{
  "num_hidden_layers": 15,
  "hidden_size": 256,
  "num_attention_heads": 3,
  "num_key_value_heads": 1,
  "head_dim": 128,
  "intermediate_size": 512,
  "vocab_size": 1690,
  "hidden_act": "swiglu",
  "norm": "rmsnorm",
  "norm_place": "pre",
  "norm_eps": 1e-06,
  "positions": "rope",
  "rope_theta": 3340.0,
  "rope_fraction": 0.75,
  "qk_norm": false,
  "attn_scale": 0.0884,
  "bias": "none",
  "tie_word_embeddings": false,
  "parallel_block": false,
  "init": "uniform",
  "init_std_qkv": 0.0398,
  "init_std_o": 0.0,
  "init_std_up": 0.0398,
  "init_std_down": 0.0,
  "optimizer": "adamw",
  "learning_rate": 0.0017,
  "lr_mult_up": 1.44,
  "beta1": 0.95,
  "beta2": 0.98,
  "lr_head": 0.00874,
  "max_grad_norm": 1.0,
  "warmup_steps": 229,
  "schedule": "wsd",
  "decay_fraction": 0.791,
  "decay_shape": "linear",
  "final_lr_fraction": 0.0,
  "batch_tokens": 65536,
  "max_seq_len": 512,
  "doc_mask": true,
  "train_tokens": 269900000,
  "max_steps": 4119,
  "dataset": "wikipedia_en"
}
Each number is 500 + 25 x the weight over its row's rms, rounded and kept within 0 to 999. Layers, rows and columns count from 0. Numbers have three digits each. The size before them is the row's rms in percent of the matrix's.

# q: layer 9 attention query, 384x256, rms 0.0679, rows 0-89,128-217,256-345, columns 160-191
# k: layer 9 attention key, 128x256, rms 0.0652, rows 0-89, columns 160-191
q0 062:526497530510512486475455506524533500480473480537473490513440496519500491454496511447506508475495
q128 130:552501524499524484502522469519514483533541494496446477535507488494484478454519526487468498497472
q256 085:530477575483521519493515510551532495496540510487520487482483504521487505489542496495483511518495
k0 085:458458503518493486485468501493507480492478512506516488465529494506540519513464474551493517498467
q1 063:487502496503495514501499510464513496485519482532527460505572465458480488541544521514476434519472
q129 085:546538525464505506502532521480520519512524508455494516518452490500507488482495499463529557504509
q257 066:475497472537514487530451476474485504497452455465464515476476466540492509523505498489511492492513
k1 089:547501474494515463508542499514494496503505528519500489500505466498519474466506525486486482499532
q2 067:488513499505500487507456489520512464507547502489482525525552503461459477482501550509501529482561
q130 136:542508500440510499518498510523484507516525524495453523500510475494530501497513498469500496486512
q258 087:540543509457541503472505503513475524536520536519488512525504488473529438454477527475486505481485
k2 084:527490510523500494437493464533476502522524488496506505520482479511495463495532535489513488511457
q3 094:512446443472492486513537495466492466511508504508531514483535472513514506555477486525523510517506
q131 103:501475474440478515517464509515458544510526506520496501477522474498531508510489506486543524534500
q259 081:475477443471492521524532493511485523472471483521534510515520486506507479537471497482507504485523
k3 083:482500511492482514486516521506471507511535475544488534510482528521466448501488523482500506510495
q4 084:490509528468490534500474491502486509486534490530491467504518547484514491518539479496514509501467
q132 091:514549504504509506490496496518519489538526526492487533531492474539526445470506498489517532498530
q260 077:498452530526508538490477466484497505480505490532494498488470511527481504505529483511502523506513
k4 084:577513523469537483486490525504528489497473537520485486487511454521483486454482503517470494537506
q5 095:499477501488497504491478504501471523498549484458521550515507495509500512532495483512548535484489
q133 112:495455504459516518495473502492454494517538497509493490498511478528488506530526515507535514538456
q261 106:508483475472510518457491467510469521508537487492526494510496485507469487492500516474507511521469
k5 073:513523507483471451516510462489481508486495492508477463469519494538512466500501487492487492508489
q6 089:506501499511518474531508522516521498490507507525448510500510458494511486477491479464534507462506
q134 088:514485513440512468518489539512515475512514492534469483510483486487477487491521508499517520495518
q262 090:541494542439516498516488527521522519513503507489477485527498505503538471473496496496504523501499
k6 088:521539484503501502464488495515534499503548510500512468519460481523471468470537549510481488481479
q7 081:535507490487476540538504497484509504504483462529518475462492500519536523492490500488456471540493
q135 108:493503522535461512480461437505494492491499467484543499503533492504481472505493491520505499472493
q263 086:467456519528492484515463459458531476509496492476508468469502513506472499565467495511486511509496
k7 072:517508503510526509531491500494507509478496538466516521499505531471534528468548507530476503528513
q8 099:493476448488492496478506473518498523503523515476539480508520532529478505562500509505518508492498
q136 094:495521500488471461513490481504498480551439476496481461457508536476493543532476463495481490538510
q264 087:512499496492506500465444484519494508499482490506528488438495472533505511504494527491513489491484
k8 099:513532503480500521492514544508489522496488562510534547457512484516511484513509481485474486543518
q9 096:529505507554508462544503532512518519514447516489491522495467511504493488462495513459521498462530
q137 076:525480508484551505491537514541526493517501473509515533541486499495493478512542500483487507458528
q265 084:507532516470507510535497526526536503524522494484472498495506492529519422464477519471509499484512
k9 089:507492516508484541478497501485527486513526498474530508523491450518486486482520516531526526519495
q10 093:473475502471496508505496458504488503504547503478495492483561499528491491533523480476530500509470
q138 096:484469496504520488508490480534493493509509500522474561510509468454488535482545498498502497511498
q266 097:459485553550503531524543512462499483460479514553484486534499462483478506523517472522501487484494
k10 105:509477502513522490506515529491448497526482561497548530472494512457485478548452498527510508545479
q11 101:522470509532488484471496463534462542476475521470557485483451507511546525508532528513507540499512
q139 099:500521546563497487490474494503493477536476508521501475534515565536470503506464491501471491547550
q267 098:505503494550532482446466507488457527477511449492505513531516500508472504504501505459447436506490
k11 099:528548467476495498472482548498482525511491510445520498454480461480459466474481515503513491540471
q12 097:502530512479551492483514524495533480529527539499520563496480446471476514473512497516505523467467
q140 105:468464526501489491465456459526530487481504508481490466487532469511516529512536484511531468502472
q268 102:476472530506526512472508466491457455482513534578504496507434460488499530514532521504521520499526
k12 089:492505564542468444485511533517521481547478503528523484504461453492487528515514501511539505482455
q13 102:441520441477493500493472466463477508491494462522488502493526503489512501541511506508527529512506
q141 087:501506486481537471477500523529516482529453526484530504494518497477476486475506540508468467500517
q269 088:509564510450512480462492514499498460478510511473516495469519506485470483485456524542464517514505
k13 107:496496465500476490523545509472502455518475513494482526550526471499510474521508498511535488498540
q14 108:446460487481480488475496493490513509516520494484477488487532513538498477557539516506498472529493
q142 088:476428516494496508486476507464504535484486467468449525460535559554518491518480525465471497494513
q270 087:445502501532465526498446459447488485490498472516488522503533515522494516522505520518542502505486
k14 079:495457512501490514532471521459454508497471527544503511476488513496492492542471484547493523533490
q15 094:526472503480475547502506489524504481499533448507509497493477462516489537493494490516423522505512
q143 103:461479499558518538481467502476477542478506466484528451509535459505495522491513509504522529504482
q271 097:469483466544492496496516453478487526466498486462495479486529519509498485545478515543506549525509
k15 077:496509513488450500520500505489513521512458505492510504493522565444495492481487462492529496504499
q16 116:512505502497484503449474480538514498516526524490486475493482516486506491461508513456500523528489
q144 095:481512543477486522476504497520530526532474482471472500557486468533508477483471506500440534502507
q272 093:480515557509491495463486469518468486516502488548506491483457479528516513485470544514467504475546
k16 094:510513473545508458477538517477492491471504554460536498521486503472528469515467500484540524507503
q17 107:458435451466481516479503460522437517502531491480495461481515490523535520527530517483440485542486
q145 089:489473497532489472508514523467452509494482500509544512487469536498498509489524495531528478518495
q273 088:482539472504497498465512477460518491518491526468545499513495497524474534515495493533496448500468
k17 069:487492464513499484530517485489482521507480496511466506477515479524516543510474491504477515530531
q18 092:532505503457519488491523469514511519492511531481500502503504539541459464496524476471537470513480
q146 095:498486488516515509512505478539547535514489523508463506531494462496498467455474522492511497468498
q274 100:487527471533492516536494481496528470507475485530523495531493497478487464454493476510518484467481
k18 088:482496496522549471528484533508464490535508516499532544525494494514507465531496517497480547494514
q19 099:481497513524484520508512499517505471482495467524489454495488512475499479470509507454499507518500
q147 077:464527497510532518497517497503516510465487551520485477552531489520492499498521475495516504498453
q275 097:483517529540490503466523484478561535496541489506462469496524489570503486483495445503509505500514
k19 105:491518483524496529521499518492500532491481422499507520551538509438485486494518511481515518490493
q20 110:484524499469526499490490490530497539520488535500529461499516529473507471523518535494517465510458
q148 094:473551489462534509541500510510527480533476541485491540505464504518509453517506487488495510516541
q276 105:487540500455508514481504517520541499496488485513500506509466514490492515502494490495505487511554
k20 106:504466489491515496517517515479508535501533492532457473476490482565501477481514516481499512500472
q21 093:487539478472529545513507459487525493483530525522470505506508541535498483535517491479533478522475
q149 087:480487495485540503527543535492493531506485541500466468516515546520573512507471477527508494488523
q277 082:476535516498480479490519518491531508520487442543516517463496528472496534475474457492523483506494
k21 106:493511505519471549534491517480494484515498491573559513501496567548509505515498487463483499487534
q22 098:507526485493477496524487525498523500509493506477500537462508474474492537495495519525482493535489
q150 105:506520499476500505473492493505493476476501490464484493480507483471502499517496493472520469528472
q278 091:507506481533471476496455471522534502477481526539480502458521489501543536505498505527501492476481
k22 093:498515501501483474484530516488504480511490515506493476507478507522464519504481503533524495474464
q23 085:509518531532516461478492498532542497493470455474502514498514486456546496493480523493473519531503
q151 080:530484479460511470542516506511543521497502536515530528525488519508480537508526516516510506462508
q279 081:478493498523504458442523498492575513507490511533500502483532500457529485487489514503455486503433
k23 129:484500497505524481480501507520529489514504480453453505531480472527495476492535546487511524523467
q24 109:503480487507516501489510489476488499509561495521481502518520537478525489507550470467478538507473
q152 102:482496479503523493518474484498483512508496493498509503501528469479505524511508466503524526458500
q280 093:467504496495510491510445523452487428488559486532509490459510503475533491513534453523517517494496
k24 099:493485533491526528500547510497520496492455521535544504547519497478492526587497516503531460526518
q25 105:468517529503478478521527492465472517487541478527500480503514503515528542524491482499530554483521
q153 095:484516518493520495506510496504503474505505500545548555493499482483488475491509466533482509454509
q281 107:490521453505561508507534519514532476542476544455528542522464479485458499497492542480510544480478
k25 101:521458499463473469515522490487498472500476506505476502495529550510502515508477498488463484499553
q26 091:470506505525501530501517525493499502515496528490476449503544493490473519526468487498469479525513
q154 098:478508489492522493479563543461472515517524513543497442510510510527516459476488521502502494520475
q282 097:520505521468537478471524529492469500497514523481482447515508514482553497509464519468473552486494
k26 100:521490519480491492513495488447531479521474499496539530470506504439507483500444498500505491420518
q27 101:492524558488502478506477479491540519477499490538516475473532494522543515531517502488541498469477
q155 108:515513485483514493510480501521459471460528486535496498456467515496510523476500533542490470469500
q283 098:518546495450531507532489504506486500492516488509495499471487504514490537485524492483499511494479
k27 091:497522543498465528514497446492493507493543518466481545534502514496483492517517524444484555485528
q28 094:484494522494505479519514491515525509501554520516483523490495476544516493502486515477471426581519
q156 102:460506505503510502528444477497496519483476496493485526493520533505501488514526515479497517541494
q284 106:479537520528488502473482516505490526518475529511482492489503539458483513511459531463470516496476
k28 082:540494493494496529508481517533481504508503491515547512470487529501525541490478512495527462538522
q29 119:526501511510521501522452508522514505493493514471489501518482487473484493479492524506484491481523
q157 132:553528513424542477509508507518491464516553500493475506514498474487523515455523516481512528468525
q285 115:558483531436534513486488506520475506484522519497499512527475443477468507455498506492500509468515
k29 062:473477494515514495462494450466474458472511473504506499518457498526523505518455525487503502508498
q30 101:486518497512521470476490501487547485516510507488530514513496458508488497496541501520479520504501
q158 091:524524478463523486497495445524501464514490507441471519504466495509497473487527519496467513525533
q286 103:511455498479474503472508526473526509468452448532490549520465484524543515479520520498505528493556
k30 081:466492511509507449470508493488563475510561434515523496512509504561500517510512475521487461514494
q31 098:513485507451481478521512492485493479524522455509500441483499499486468473462496498503517522519525
q159 102:532570470487526505530508503471540477479460512525508497476495472518525464486504502534523508441476
q287 103:490520510470470465543456520499466484530501451494530475489486505504515490528523516475472488506499
k31 102:479514525469508512538473513492461513527510501494496530504543487460494499469512489485532476548501
q32 095:492443451537475480500478527424554528492522528468525503530445497498501514506491516536464489484493
q160 101:505477504534514554478509510484517521517514464517494493487540478503470505520498477536485525536491
q288 101:499485488511459487528449490505448525536528500519488496483529511490502501540501498510538511532531
k32 095:532507447503490497500484494536496460456520538511482508511478514498504511464505505485518485491475
q33 067:520521472496510529474504479517486518474505493522515475489488490511517473486480483461492490496543
q161 085:551567546505537489495481482511519524500502511503465464539467471487508487471518501475488493531467
q289 069:514520516518501503495508460492533514483539463497493471511441470536474481480468527469480545509513
k33 206:458482491508467512522488505478491512479498487484537517462525530494494530524487468518508495515514
q34 099:524483537555472518513504497519551516451468502465482474524486568550484511508480499501479496477504
q162 104:489514483523478527490475502456460510458485471507477474507520514476534548532494497523540465542512
q290 101:476513521532499500491482481462452520481485457549482431534494556492531511517468472476458526482521
k34 104:550509492518507510500498500514528505471531507504540470519469459478473513491494559494520543488510
q35 105:489510524539477497498488526521530494518544480550480520477482514510471527521500518536497485503496
q163 106:485475497523503502472501486473523525472488492492437524539463459487526511491497488485481499500546
q291 100:473443493530493513477541507532491463511487475505516477497496516504472500546501464508504473503455
k35 107:521538507475476470499474514473498514488479520496535478465539483521531499518523450484476519493459
q36 101:534458495507493527478484486548477476527437513482541529475512502445501534496523479465464523485480
q164 099:476524489460510518538500540522481504509480522551511497509466493524514491518481542476488469518503
q292 105:510514450450520504487481510493464525511488486478500509485466483509435513503514527471505463505491
k36 103:522495506492529495480521521535491522492560528453444540475495480463532503493491447476523479516484
q37 102:519483496522491532500500525531589503510447504468491502519513507504498499510524511485477468487481
q165 106:462478506507487522486504493512486502544432478489470495498557490464494518479504520497498511479454
q293 089:504513485506479521488474478493528567465468451490516523489529508478483487453512553497483540496509
k37 094:532482458459520502497509523535520455477467505498504488517450482534472470480473531473535493502528
q38 107:502497525491508484502485477494526519519480497476486470480492550483531467499512486479528528462530
q166 097:497493481536458470493544509474517507473470513492496496493487477495504496516500533507484465467493
q294 105:527495527448474499508508492487507505493480434514519450481457510516489501518460480486486502459564
k38 105:491568525511518529517498484511503470538546461482515540516480484455485486454532503518510524528483
q39 104:501435555554464519461532514525525568467510516504491491508503504497486470506526507499532495519478
q167 110:480569491439476492502489506497501470529469560533455498493501527519503482495473486543502441525462
q295 113:521550508495479505486467475458543518487508508554444456487474451513489499488501526499477504530508
k39 117:520476516541463483517547511500508510472509436533499509501463464487475537501511526484497523520521
q40 105:488502466446486465517485515474508476495501552473498568487498504524499476502493503496523431496511
q168 110:510484495449531462527498500458504465505507493516515519506493478465505488475519516507524519493526
q296 112:488497445441500492493501541467502530477459542499476554491477517532462486546521501522509528511522
k40 111:470464500495457524484509514497458484477467487502527494490448537542469513497508477538470515447539
q41 110:497471487456449526523472526540479554526513479456525515428496488472475500507506509520449513513510
q169 115:475500482521458523509486468552511520539494523470518560464472509518488468486480472511516477515506
q297 116:457496442522479498493506518526548527492457514478493566493492491507494486481489539533524443462450
k41 102:509482493498546489465547541519487496524505522526465470544505501534483471451488476451457492504476
q42 096:512518549609484496531537486498508520461517453544496494488506459490506501478510511491444521491503
q170 108:527484509528481513458489545531540515493487519506460529490510476430488490481477491480546477522483
q298 106:495467497569478472519477455492546492509518507490500531466500503487533500525543502521485534492496
k42 105:465537512508453486517495537498479520512490501495485503500567486534471522518476505518507497545523
q43 103:505515533486511448517489495469462478487478454540470510514541524536501503526501509519499434460522
q171 108:512517486483529467535575496524505503523525478526555503497456481459525473453510497488522505485488
q299 112:493478519448560528487530490512516529505476511552571484524466456520498494487514499492466508519505
k43 110:506497491513493472510464492446530457517467512469518486529488549508528467497463484486520510495535
q44 119:479491493468484463520491502535461523524478494492517521465462501510521488514487489485506435528502
q172 100:461514482488466475478454523463489473485515532507502509493551476508494479501484496505538489518495
q300 104:470521487495460508519497482478468491489513521459489511487459498509498519526515514526490467500511
k44 114:507483501477541475519529524534486509538516495536501466491487464518479490506495486486484549479521
q45 097:453484495516485505505494511511509523513511478485461556475536473471482476522494474504491452516504
q173 109:493473486485527505504483489501501485515528482502445493447489534495506509537540521471521519513545
q301 103:489535470495496490510442515494513552479473550509474506487541480505462519534493543482552528428477
k45 103:459485489522471519506520485479475524517477507525516491459493487482489510496482476518579492487552
q46 090:482533494511500493489522523515505499495528531497426486537538469515521457532487505490531463452456
q174 107:525489498533514486505487476466535523474451495530454493473484485517493532496475500488484534483464
q302 096:491512564494486507546528507488566503524529501517449520507551512490513476516487494500511486501480
k46 099:503487490539511514479493473534462509559495479542516487530517548489542465513490514473493522495503
q47 101:471528474511507515507507475493510474551459528494546570484479467512498518530526525529448511492509
q175 101:476469486491495498519541497510529521515513429461524502472487518501461464563499508498547502492504
q303 103:512541511505559525495481484527474510528458475486547543525536495533512453531535525476543513476513
k47 107:488475519471491483486471491507513511568519549529487489455513495524510528439464505488445470506540
q48 051:478485513516502479506535531472533499539549527481478490484563500509488495519480525481520512501491
q176 260:563522515478526505508514500516513495513521507503460492528482473494504471464513516473495511492492
q304 069:500511505465506486486499510509498507478496480501441508519511454506534444477500523496472485496502
k48 143:560509498504528457468523487543508483508515498512478497527494478488493475456513526481494487507496
q49 058:502490468551507499486490465507502526501465503537483453480519540487529528489526498487466462507497
q177 169:443503497518483511492489496469497496497467471482536505462521517500494517527488499532508491504505
q305 097:456499479536493495486505513462504508514497514511501518464498521486486534535498484523512512521512
k49 084:496519510494467502533462504475477515450518512464515509513484506515499534521474460502535511468524
q50 072:506475474419501539476498496492486484522497518517536517487543490480481505524494458529486480540485
q178 094:483545457452462504532517541468521515500493507531496491501477472497531473510502500473528506496513
q306 075:485485414476510495469472518491524519493463526512482528465505495524513523514511510495548488504498
k50 081:525511490462516487503512507526508512464538548521498512511503464499502459518486496449500506528526
q51 080:471476509494496504511493491504507512479500470513556486527483527544504529532484534518529501509495
q179 131:472459472535450498492473484468489510483471496474538476465529529484514541530487487507499482500510
q307 083:492480457556502488504475459503466508476482505492501513475537489493469547521469522501494502483522
k51 084:443521500514483492531487500529468500486460506510542504457503499521510469527488458490511464525546
q52 089:478466456519488485488485481520492493511520460508500451489540517472492506487499535493436451548462
q180 104:452484456521483526476499507476500504488479477489541493504503485497529490519472505490500507505497
q308 100:438487517564483511482485497449518481511480502509494487461510491533438526540468473509510530527523
k52 090:507512522511503495526482560478498498472505518490536499487483518515492507519476513506535536459519
q53 106:482434473506465486472460479509491528517503513476530481486512519537488518525516515494510490547463
q181 074:469565570544510468519491479512527489478444485512490493483510480538497497489509508509544477532442
q309 081:492461498529472538466515501497573517507515478516540509486503481534521511504492472521543536499478
k53 116:488466497486513509519543540480481496470491554504474488490471528525522504518467517452555491512546
q54 099:480474454483473506472537472489512478496524498490493487481589467498500481536513488510492501528475
q182 092:507511482497514497487484486478476500526510490519484489486520475483534493499477521487504452504509
q310 080:473501496439493510445480460503458511529515493517510469507535466483482496524488488496514532483497
k54 079:514479489491494505515502502513511493512493490515518510544469524470478470480510541511540483479514
q55 089:549526516492489485522544502509499467531462508503476512471482473491508536507455472517500532496497
q183 068:509442479449524487511485478510470508494499469518497483448513494493540504481487465479476491469448
q311 089:490490508486510457547484550531447511525479509463531484482500467460466499449499479437515505486514
k55 097:480532546496456503476466455526496495503495446514528493494520477457515510490536505489459510513511
q56 107:499509523493510540494453478484466545482503483518487475496446530508527490502511532486521525511506
q184 098:457547535568510506500518472507544485524434515505514489520491503538519494493490510547489547528490
q312 098:501532500499497529501492495516550492471483467464503503533472540506508514513496476518441482539498
k56 090:500500537504541517553507523490499493512514517504517513463492500552461455508502514510460542514515
q57 108:502504517470513466541521516487499496511521531489493531502488455495487496503487488516539509467512
q185 093:513509501445516506493513527532520526498513542518483511464474486483501480503536473533483518468495
q313 081:498500539480507501517483500541502495521513471486478516478478490497499455452544514474506488488534
k57 079:477497513520479481505503492528522503496516482515482476494489482497460507482513535489503529499481
q58 100:486478473474465546469470480476490525491514486497517476521530531512520513532489480512478466561484
q186 090:468531464540502514502481499502458502494499458468500465480548497523459540488507481484469438536509
q314 087:458501492522445498478450465480485506466465485478504489501511527517489548507471506516531479554511
k58 082:460452505498497497517522502501499548487503510522523490446488500493527486541459478525536503483509
q59 099:528496482497504475513525509514510517542457512480498510504502511496534500488473500499503495494523
q187 098:503485501501519529530517465464504508504484522477524545508492500527499484522483457521505530477538
q315 105:518555495487481510541513496534503481496477546510509526515492483488510479474464448461523514489504
k59 102:524480514492512500491454547534487505541507489521481481507479453548501536465537514481463508494512
q60 110:498473494486484454461470464499509505483521526488485485525538519534506465548522504484536459535478
q188 091:463509512524476530526487482496481524471463491493482474520513453502492442478470524460502501544526
q316 092:481524478476506501481498491522528490533518519517488498511521555518513475490487508501516509537472
k60 106:518504513510539484503511535506492540524498542485491522482438513486518491506483465504526494497522
q61 119:473505495476479550507480483530453543476494500464534467491492494479491520520496523461518530501482
q189 096:479501525507501498477507495484499505539493509442515489517483504506461485506475483536490522535549
q317 105:505511507517482543479505501506501494493481530428560514537484466524455503516497476510498506485514
k61 092:523508530433520497548509482490487501517482546501496525443487472455485447460489523500439495505513
q62 098:522486503520497504553461514514507489488495499501527496509500501507526524494457490488488478490554
q190 088:510467525511481485455506485499472503482517474516511440474533494442451495460491524506517488460503
q318 090:523419537535470494533505537499487521509510537527492468490517534553468491532521521486510523528509
k62 101:464500490506454499525485491510523456491461506501549478503470476513477541513512514497518503527512
q63 093:517508538525500495485503553517508506480462498478524494482482467478494474484481511503495535494518
q191 072:513495524502519476486467522489490502502514515487492522504504506473511495503522531467474483473512
q319 075:547457527455545513559513555511542490515496526464485528521510510476495490483527510474499510492526
k63 087:506491480526498511488512478550540521505525472485493461527474469516505478482542505506522513497479
q64 096:525473492534475480505538547506555497507454495533516507487520502509511502516471500520480486469517
q192 094:483435497477482517481515494468486507467539455498502495511494532508502510502515537477493517497497
q320 093:472510479529536495523514493497478490483509443471491432477565552511523488521490536467479542457526
k64 100:481493456507481483469514507510480542519499518512510557498484515491490505437518495494528497491492
q65 081:529510512538511496505483524521530515526490535472502498501487529505496491457498530486511500487504
q193 080:550468520506472501511504516528500487505489485490513513485518481521492502509523504507480523460490
q321 084:554497529494529483532487504490480507501511527491525443518539522471504475491506533476474499459491
k65 102:504486487497514477471515478527524516543537526522470503530463455517470493464516514493499519518466
q66 098:460460532461430507473483479477483492492492512516513473455465537529482458552533475517509497513484
q194 081:517483515538481501509517471485455514494455479469492456506495492513478500508494500512520515527512
q322 083:507491549502531533532487489490515477465500487505494505469478520550452460549508499540532461505532
k66 084:464444542500478565488501512510501498474501537533510563454508506473508490553479462499467468532505
q67 099:447453499453483460507466468448475533482533492553468520476525484563483534569488480493509435512510
q195 098:483495504476469505543513494474484507488519465505478506502500489541478548488538528503488515473503
q323 102:455483504518514524502521502442489482428527500484473496513539513529468486521560501546541498459490
k67 084:470491467539527477486465469491452543494501528490537537499509547518475525548479490496538515528526
q68 095:498488479507491481517503525516519473533468505444489532491483519508488501496503455520538514530494
q196 100:537453511494531485515506565452523517469506476508504503515527450523540510524518525474482521462503
q324 104:531469529485494486499423499482478485546476463503536505493490502477496483483486503469542512493513
k68 094:469511466516451536479491512476478433527499508547502491485497520531481515524482460514540522486505
q69 089:466443465495514516560533503508510469512516464492546484499526496501525489505481507482502471542506
q197 096:448442458504515518515459443470484509486481483521491442480540504482476544515492505531500523532446
q325 099:472489458547517489517517483452509509479473510478511490493514478514513503492516468508467525526471
k69 072:511549504487517518518537482516526524481469497455511500520509568490513496527524460476554453478528
q70 100:485507498516483505493484531536513538500484482508526470518501462504500501517531532515468510502469
q198 097:485490500504472495503496539541519488510532553527493506482497469522470487487504534445551530512482
q326 105:512498461527498487483530475488528491526530522519454515530469457533531520507498504451487559516474
k70 109:518491477481525501525533481478526474467513482527487478503498497556447504497486499481493528489499
q71 102:527535510508511488491517553529519480535493479487485526494486457469473498480470487503481505491527
q199 101:557517514455535501503544499533510482518502538479477521503510493485517469478470470502486508480485
q327 102:537521499462496510475500499496533528565521511490523515500509487491465462492525483492472478496497
k71 068:476471494531476458470482508513532522509536464499481515517523492511487494480499564497489509484443
q72 101:482473490513481476500518468509493541522511497493497490541502516504475530493477533496553481528512
q200 109:493542446499483513500523524534551547511478493510491548497499522548499511508507485510553470460531
q328 104:480573481489526490500479465550520524494542494534474548524503518477512477485501515473507466508515
k72 106:483486488554518477479476513467514480541508500457486468539498480501487501440522519457477484494507
q73 110:528470517521503449481527535492518516453468513481510523513489525464528527509502508484513506504520
q201 109:490494472498500505518468456507466509505485491490521496507522545451499515489475491498423461490526
q329 095:540496491470486452516495535488510462483464491473496501483449465498531488483480512497473499513500
k73 104:525505448497485496506505541505550508526491454479476517486452481523480485477502523524490496492491
q74 108:487523534501491511542528499470513487512523467524487483474516512476523475496461497542484540472487
q202 101:476464478478534458474483481515473481448476468527527494504501483497519522524501464509520503471493
q330 103:527471469473517523509486524478497495541507479496522457482488491522524485507469505548512526547522
k74 104:479481540517467533506528485494490477495496496474460503491561492488470493504518471505489551496490
q75 091:501535535459511505541518495487518503504510511501534514493518455497544543499516518481485552531507
q203 101:499491477539449498510512524526427454494529520480561502515505489496509476485495517518527456479462
q331 097:493457512499488446527507525516523492484518525493499517490494509480593514527491533520503546479514
k75 100:481518511521519472512497477483571473519539520536465495546468478543494498498514554532492496480480
q76 098:495556512483505493473465502495533530563508512498500523481477500478524514533510480506481483504481
q204 096:487502534437461481542517506481545498504468466434462586462499491468519479521481494493478523501503
q332 093:523488464482483503507534508493569497546540505478516560483449510535494493502522504503499530518519
k76 106:499477500490523502504508521502479489488534538542427480487481495571456522510495514517479525491494
q77 068:519555517480487543496475463463532504475530546560507475516533546516480475514501472477534486527507
q205 063:510554539516507490500507500528483492491476498486511463488537499481485459500476534480504484523502
q333 062:474488505524480528495497472510504471507506473500490510460505507479534463522484462500514473515501
k77 159:487476473500499520532488507484498532477480487510542489477511540495499521532492497498525493478558
q78 083:478548540543519441488536525450506487462525503472537482522510489491549510515498463507489478457500
q206 090:508483518490514503534502471507434499526567504524504477499511533524539507503496453479537531526496
q334 099:520476496458501522482503503540475521483491524503459490508478483486528476515461497481551545549479
k78 113:497465495469458509532476511492469519453485496521504511466469466490514544505511470506487474493521
q79 104:479525502472466487513461489487487530486508478505486538469491543509499510511516509503488488480525
q207 103:551527536498437510472534510506497510476508521453535505437539513491521478505502493496517492526488
q335 101:504493508478448494522440531524487534543498464503522560458514513493491477529502511520517481475466
k79 106:480511489479517504480519500535472459497540481503531454522504501521496534499484505491535500469511
q80 104:497504481521477440486502478497511500526495479520510517480514481498513525506517538514471507551527
q208 096:510510505515516513480543514525480475508447519475507516498476515493464473511525499500512489491504
q336 101:491476491499480494499528502506525517496469520529482505512491435466514504533522501486501496475453
k80 105:507494488479545474507485483542527497509483478535500515557492502494493533479495520483456462490509
q81 127:463473498519498482521512495476497510494496495513483509493510521510485517533478476506501464511485
q209 214:458486506521473529522491489463484524495480499490508509475531531511517538534486481525498491506507
q337 172:450495532531475513506513479483490509492468498490520492473504522507489554517495474525525483479516
k81 056:514513463508495477458518513480470469485512472475509489508462468483525460492514524437515491488529
q82 102:508520507530536496457517511514504501499557535531491483543502469502527511479520482498507516498479
q210 094:512497509490523500482515512553514504493518534504452539504487509501569525481526543474498522513500
q338 102:481487512516559477492550537545510484486514483460494530495476513468511487497539494492492523549503
k82 090:498530503522473478505485532456513523540509481546491499534469533493509447509467479483510484518463
q83 105:507482516441512483494475496482508473513508510486516490482453520514468547518506490512484504483477
q211 103:489441501492511524500494479489492429497486491479524524498505473530513488482539502482483536455524
q339 103:492453511483521493489471523447488469480457484498557509513451507513460445527484514512484481469514
k83 104:483515496493491505538528496536536496506506481491501508535464520492502470531493489497528479449498
q84 086:498520539523492493481506542493473498494484501539545497504548505468499494479511482545489538466533
q212 108:544497509472479512517532437554484476532499501476515522499456462504538473500531543475472541504521
q340 107:507475507500521446484520490556509470526503483526496526485500498494508479544546530496499484523508
k84 096:465495491549497489487526498479501530479483473482513482474482513510508529520479462506495467492528
q85 092:515484521516494515470446479479540513484525493447526488454524526479519457465533523475468529488489
q213 099:501521517506485465536450477507478489468504509505512492493532513475497528493503493479502516527489
q341 096:500479478481524463502521497426531521524492533449500485478481520489487474502497484514513558514510
k85 094:475509549465535511531538514512560491478477560485491517497432476469542508559471539530500544504506
q86 106:513551516461533492551506521493477468487452527524459466488495521478506450511482500493558507522487
q214 101:474499496529522491528524471516520445497507486500506501506470492446496501495503473517488482510504
q342 097:516485541499534494509532499508520485481512511494508481517515521479549525500535484506452466519475
k86 103:525514447505525493511514469514456478488474512493492529515523523524490472474495534486497501497483
q87 104:458519475482536498533453535491502459500461493516501454505469506503512529489457493485507484517527
q215 101:513509494491525494492523496499519438475526495532515499489512455514518510506556510507492529459484
q343 101:512447474489525460496524541556565503501497483510512532483504512527528512495540496493476495543513
k87 101:487493496483502518496490510487489476490457492412492464468477532507496512500503479484528503478536
q88 103:487503469496469543542519498498477549509506537492457480474506497519469476503498519512474510522485
q216 103:524458504515481487512502448523467492503492476523491510477487501531537570463534488515505551493531
q344 102:547491591422489501490511503486490492464508472549490475470482472509523514509472500481448505458500
k88 103:513499497503523498527504471499483468494522506483483526497472457508485470546464517508468500511548
q89 100:497511565496454545503448464532472502500552510508461423502489518498457499535532484477546488481499
q217 098:515526447451535484540485461474496494493502503490457451482462483529505481496467511487495479507513
q345 094:501528529450528535532504532469478484504492485454522454466457493456502470482494519477476512470522
k89 106:507492513470512533466525462542507496486525482512536534555483510464492462476511530497528511503466